Part of a small language model's weights: 4 heads of 32.
Each number is 128 + 32 x the weight over its row's rms, rounded and kept within 0 to 255. Layers, rows and columns count from 0. The size above them is the row's rms in percent of the matrix's.

# layer 14 MLP up, 768x192, rms 0.147, rows 306-322, columns 0-95
size [105 100  96 101 101 105  88  98  93  99 102  99  96 104  92  95  97]
[[137 116  88 130 106 131 128 157 117 135 151  78  81 158 152  98  80 124 123 123  71 157  60 154 140 176 132 171 144 128 172  99 121 105 171 155 137 165 137 104 117  52 133  96 104  95 192 137 130 126 109 135 137 109 140 138 142 127 108 129  81  70 105  98 103 136 127 167 128 112 105  94 112 112 183 130 173 130 152 157  78 111 144  93 133  85  74  50 154  98 120 115 117 156  91 101]
 [126 132 144 151 162 108 113  82 184 128 123  40 105 162 152 113 151 119 107 134  95 152 153 176 111 164 180 114 115 115 144 143  93 105  83 134 112 134 142  84 128  96 151 108  85 152 129 160 127 188 142 143 122  71 118 137 132  82 138 174 123  67 115 145 119  85  80 190 115 171 112 113 153  82 161 139 186 112 120 134 139 101 148 127 116 163  76 139 208 171  98 131 102 115 148 125]
 [192 173 160 182  91  95 155 188  33 154 136 127 100 146 141 114 125 110 134 193 122 120 162  91 127 153  49 182 144 138 164 186  87 135 129 197 158  67  89 117  99 107 133 100  79 109 149 128 199 108 144 130  83 128 147 114  48 112 135 100  84  95 131 109 126 221 137 115 143 108  89 138 132 203  70 131 173 168  87 122  85 142 143 106 159  99 172 138 109 138 115 117 185 177 183 100]
 [158 144 167 129 188 122  98  59 158 144 147 137 113 135 160  83 116 151 130 127 107 191 129 128 163 179 108 142 114 150 104 119  77  49 121 187  67 144  98 105 121 155 121 128 203 103 194  87 145 188 110 109 125  67 154  91 235 173  80  94 162 171 145  74 140 160 150 122 129 137 162 125 170  96 136 136 136  91 114 150 177 107 145  67  95  93 161  88 148 191 133 137 168 141 176 170]
 [102  74 122 101  83 136 139 141 113  95 148 135 164 101 124  95  95  96  50 133  97 131 128  86 151 101  25 141  63 134 135 108  73 111 108 142 137 141 150 188 142 110 110 106  85 111  61 117 133 137 148  79 167 116 106 150 107 149 138 138  93 100 142 136 123 134 105 127 137 120 103 147  99 139 152 130 165 133 129 189  99 111 130 113 127 104 142 153 201 175 155  99  90 150  96  98]
 [116 127 144  83 178 154 100  94 119 100 111 112 139  82 176 143 161 177 136 121 104 175 135 152 150 135 166 115 186 157 144 136 144 137 168 140 155 148 153 163 107 118 118 151 108 142 104 121 156 159 131 138 162  79  46 153 130 124 133 121 113 109  98 131 117 108 148  78  94 160 133 158 103 230 104  90 158 112 137 140 101  52 120 107 105 108 121 109 147 113 125  64  63 188  46  98]
 [138 130  44 111 135 135 174 107 107 145 112 154 166 144 169 103  93 166 158 102 120 125 192 206 178 139 115 130 139 107 134 129 105 116  95 101 189 173  74 132 132 138 162 151 104 101  72 101 134  47 139 151  86 115  69 136 179 102 108 151 158 131 144 151 165 160 129  81 195 116 122 116 178 136 151 121  89 155 180 148 148 153 123 147 147  64 135 165 128 114 123  96  41  90 122  94]
 [172 181 112 165 113 114 153  94 171 175 137 148  85 138 138 108 157 166 123 117 124 235 146 136 175 160 139 185 103 166 122  73 121  97 115 111 151 140 110 132 178 149 115 150 106 132 126 101 111 107 113 125 137 103 203 109  70 118 102 176 108 136 127 126 101  83 179 108 137  58 102 134  82  93 185 175  92  77 127 141 143 158 129 102 126 158 165 122 115 143 118  99  85  76 137 165]
 [109  89 178 179 154 128 101 104 128 148 149 194 103 121 157 114 139 161 111 112 138 138 162  85 167 114 156 191 179 174 149 121 111 137 131 130  90 116 171 136 118  76 181  92 116  92 104 164 142 147  62 153 126  80 109 165 133 152 136 141 176 135 166 125 105 109 104 205 111 144 152 143 111 153 117  66  86 132 189 175  99 111  85 144 123  73 102 136 112  54 114 109 110 161 173 113]
 [ 87 146 171 127 142 151 126 143 130 118 153 147  95  82 141 143 159 118 108 118 145 147 106 120 108 127 152 118  97 113  96 134 142 159  93  90 135 136 151 161 115 156 130 148  97 131 128 109  95 143 103 126 171 140 155 137 168 108 117 213 155 167 199 144 167 118 119 143 129 121 119 179 117 128 106  96 117 134  89  53  75 136 139  90 139 160 123 157  89 203 105 175 161 137 117 113]
 [ 80 154 108 157 196 115 135 133  85  89  94 146 139 137 137 134 187 122 105 181 104 119 104 129 132 130 132 149 150 141 147 111 117 136 197 162 108 105 136  70 137  92 180 103 126 105 126  77 137  80 151 117 113  93  88 147 132 122 175 127 150 143 125 148 203 122 122 162 118 135 157 147 119  97 118 121 169 135 128  91 111 151 143 113 136 114  84 112  80 135 135 123  69 149  68 100]
 [100 140 123 138 111 138 120 174 141 120  87 132 107 129 146 157 130 175  89 150 202 106  81 170 112 157  95 117  91  87  84 118 157 151 193 139 115 130  86 103 125 159 145 111 116 129 164 149  99 151 139 143 137 111 106 105  75 132 126  56  85 130  97 135 120 159 132 148 174 193 154 146 118 164 123 180  89  91 151 128  32 152  40 140  67  98 127 120 148 109 180  97 124 128 157  62]
 [ 85 109 161 154 143 127 162 118 132 138 231  87 134 136 146 134 170 199 105 120 179 156 138 111 140 168 111 121 127 118 185 142 126 169  33 112 127 115 135 140 168 139 114 111 122 168 154 124 111 186 191 118 108 104 114  98 193 168 159 187 149 148 123  75 143 126 164 132 105 129  76 142 127 136 133 120  98 129 167 127 116 119  89 100 126 139 148 118 149 135 179 158 160 109 102  82]
 [138 115 113 125 146 139 185 168  72 148 162 190 110 100 172 165 138 111 159 159  80 149  82 131 121 117 143 153 148  93 118 102  81 127 165 146  97  66 132 130 163  85 124 111 100 103 114 128 148 134  92  97 108 128 161 124 138 158 107  72 137 115 128 122 190 154 153 124  95 123  78 113 114 150 167 127 159 134  95  54  71 177 156 185 174  56 149  75  92 125 114 179 186 118 113 113]
 [ 95 103  73 129  84 133 127  91  84 107 171 120 112 187 183 131 177 131 181 108 160 134 152 112 105 167 129 189  98  90 118 121 124 125 176 117  94 117  97  80 115 121 121 126  97  96 126 163 121 173 151 123  80 174 148 148 159 135 134  94 100 139  98 102 133 186 149 136 166 115 109  98  92 118 115 150 138 205 147 140 121  95 102 163 108 140  90 128  86 103 132 181 110 102  76 108]
 [122 107  68 141 168 114 130  95 115 132 133  96 160 115  68 119 155 115 197 127 194 117 136  94 114 162 116 156 139 131 128 159 144  96 215 126 167 121  92 113 134 112 150 128 159  94 118 137 135 102  53 146 116 173  66 130  93 207 166 141  99 131 114 174 120 160 153 165  87 118  92  96 116 204 100  98 215 112 114 129  80  69 172 101 127 139 114 129 180 140 157 144 123 136  88 165]
 [190 101 145 154 145  80 146 100 185 115 136 100 129  99 140  90  65 210  86 139 155 122 173 197  97 158 149 129 110 150  54 139 112 141 131 127 140 115 119 144 163  85 104 168  90  96 129  85  99  86 159  64 135 134 150 141 188 164 132 145 173 105 115 150 184 121 101  53 136 157 120 139  97  97 105  96  69 143 144 111 124 164 131 119 113 198 108 119  42 114 146  96 113 142 128 172]]
# layer 14 MLP down (transposed), 768x192, rms 0.104, rows 306-321, columns 0-95
size [108  89 100  89  95 108  83  97 106  95 111  97 101 108  90 105]
[[142 158 129  76 111 165 140 127 133 150 130 157 143 115 104 124  99  90 140  78 117 101 112 147  87 150  83 171  60 181  98 130  97  87 156 203 123 154 179 141 194 160 147  88 121 138 154 175 111  50 105 143 162  54 127 104  49 113 161 149  91 131 157 163 104 115 128 132 112 107 130 178 115 167  99 147 108 147 111 126 201  80 112 127 157  76 116 117 136 152  99 146 115 148 185 128]
 [148 119 140 103  76 135 124 155 118 133 113 201  78 118  93 137 134 172 129 127 167 147 169 108 128 114 118 158 169 107  55 112 105 151 152 119 153 113  81 162 146 216 146 150 149 172 160  96 151  92  88 109 123 206 162 110 112 210 135  75 148 137 148  64 124 178 187 120 160 102 141 132  83 141  80 114 105 147 145 108 114 177  82 155 102 105 115 109  97  99 171  85 133 155  88 104]
 [155  76  90 143 120 121  68 123 135 148 131  96 163 163 133  89 144 113 134 114 169  70 122 175 141 147  81 109  97 139  91 175 157 118  89 159 136 118 134  76 101  54 149  90 104  88  84 151 134 132 152 172 125 115 117 139 179 146 101 133 156 100 111 188 132 103 161  74 177 151 183 109 131 117 146 128 166  53 136  83 135 129 120 105 159 120  88  95 132 103 124  78 132 104 136 174]
 [127 152 115 149 119 123 159 211  90 135 149 125 113 125 119 185 140  98 180 141 177  87 172 125 113 119 159 105 119 124 112 112 178 130 155  93 147 118 143 158 134 152 139 140  69 172  65 197 139 141  67 175 140 137  91 136  70  81 201 165 121 122 132  73 115  70 132 145 119 102 148  84 107 138 150 122 104 168  93  98  99 160 116 159 121  82  99 124 146  92  94 125 123 128  58 103]
 [152 109 153 152 114 139 101 115 102 138  98 128 159 121 146 131  88 110 122 168 131 163  77 154 101 113 191 152  73 205 105 110 124 135 111 159  71 161  95  84 142 145 133  95 104 104 142 148 122 134 107 149 143 152 127 152 127 178  70 137 154  75 151 170 130 136 100 114 163  92 125 158  70 111 107 219 113 110 135 194 106  94 148 138 149 148  80 153  79 131 196 152 155 181 155 166]
 [127 112 130 134 154 158  75 133 125  70 134 142 183  95 119 137 131 156 177 141 140 190 160 139 161 153 100 116 127 116  96 162 162  89 162 108 144 148 113 169  93 148 206  90 121 146 108  82 108  76 106 192 130 162 156 150 123 198  80  94 109  66 127 108 105 175  63  83 112  85 143 133 127 131 120 180 134  69 192  94  99  83 114 145 176 129  99 112 100 195 186 108 172 167 123 196]
 [107 150 146 116 122 184  67 125 151  70 155 111 169  74 103 186 121  90 136 132  98 196  75 100 115 123  82 130 128 102 145 141 174 180 144 153  80  90 117 113  70  92 120 115 117 146 141 189 108 206 190 114 188 141 169 125  71 149 175 131 111 161 132 146 102  76 122 125  98 104  83 131 144 171 119 161  78 121  92 126  63 116 126 126 126 106  93  90  96  93 163 155 143 102 132 157]
 [ 56  96 121  74 162 190  82 133 143  75 125 130 186 110 100  63 147  87 123 124 117 119 165  55  86 136 157 152  92 160 152 154 159  89 203  98 167 160 141 144 113 101 121 103 144 132 128  84 134  82 107 106 104 106  90  46 133 123 139  96 148 168 139 110 117  74 151 166 130 133 165 122 125 138 178  79 118  87  72 146 141 138 144 189 170 194 111 128 126  73 134  69 147 127 153  82]
 [145 189 152 107 165 144 108 159 140 135  86 132 104 144 116 160  84 201 147  90 103 141  82 155 105 112 228  63 183 108  87 102  92 122 167  92 123 153 174 179 123 156  48 126 173 166 111 115 134  99  86 135 204 175 126 142 129 147 140 104 139 215 169 171  88 138 165 106 102 143 114  75 136 136  52 139 134 126 158 150 123 171  72 113 114 203 120 134 138 159 153 122 136 157 127 136]
 [182 125 110 113  97 105  98 167 140 134 128 162 120 137 176 110 115 181 143 126 132 130 164 118 103  91  73 136 119 153 123  88 146 107 152 156 147 185 120  80 137  42 119 185 139 128 147 137 135 142 125 130  80 144 164 115 124 141 126 132 151  80  73 131 102 136 131  99 102 114 110 111 124 118 132 146 130 148 121  98 151  69 127 115 133  87  97  92 140  89 135  89 144 107 130 109]
 [191 139 112 135 136 106  91 145 146 139 150 156 103  84 107 119 128 204 174 146 129 152 175 148  91 131 121 125 119  89  99 137 215 161 112  93  96 141 118 106 205 201  99 115 141 135 174 188 161 128 113 122  98 153 101 157 209 115 178 154 115  94  52 155 101  90 121 133 114 170 198 112 134  99 101 171  95 159 126 131 177 162 161 137 122 130  96 143  89 135 120 111 113 150 146 138]
 [112 137 132  94 147 113 138 128 136 126 167 167 146  94  75 178 125 179 158  95 100 180 147 145 117  95 164 126 135 130 181  80  93  74 146 105 154 171 108 143 120  97 159 120 129 100 100 110 127  85 213 153 116 158 125 167 134 127 127 195 208  90 170 136  97 126  97  89  98  98 132 128 209 128 171  71 171 153 118 107 199 161 137 148 170 154 105 201 151 182 104 151 172  89  98 128]
 [147 181 132 148  68 159  57 107 181 134 107 113  90 103 151 116 144 174 115 159  98 126  78 149 141  99 112 165  62  95 117 132 148 189 195 119 142 176  74 186 111 111 125 161  99  92 139 163  75 152  88 122 112 146 150 110 129 116 141 155 133 147  89 176 105 107 125 114 120  87 223  54 114 154 146 165 207  84 125 186 129 130 139 100 107 118 126 126 108  92  78 145 117 126 114 134]
 [175 166 168 132 126 144 185 146 242 206 120  55 162 127 109 120 142 198 138 146  68 149 186  89 123 135 136 107 204 198 153 219 149 135 112 105 134 159 107 132  70 174 102 153 129 117 112 126  95  99 148 149 136 139  96  96 113 112  95 102 113 110 127 124  89 153 111 139 167  46 123 153 117 168 140  85  91 160 163 150 140  92 117  89 115 150 149 142 121 161 139 105 125 112 140 134]
 [168 107 111 123 169 134  83 120 119 111 140 150 108 100  29 105 109 135 110 107 174  72 139 134 122  89 127 118 119 162 138 170 165 145 158 104 137 130 167 171 162  99 164 152 157 148 119 144 187 107 145 155 146 115 105 137  87  47 143 157 109 124 110 119 121 119 144  60 106 102 163 155  70 127 147  90  94 107 173 108  77  91  92 135 195  64  71  95 179 180 119 130 213 127 102 125]
 [141 125 157 138 171  77 117 165  95  66 140 130  91 136 128 119 114 153  72 142  92  64 111 129 129 124 121 124 114 126 164 156 141 161  66 153 148 164 124 130 144 118 149 142 144 146 192  90  31 179 149 119 140 102 147 152 143  62 185 105 100 129  83 100 153 176 160  71 183 134 149 163 133 120 141 134 106 159 169 166 136 109  63  74 180 146 166  93 152 115 135 135 153 117 152  77]]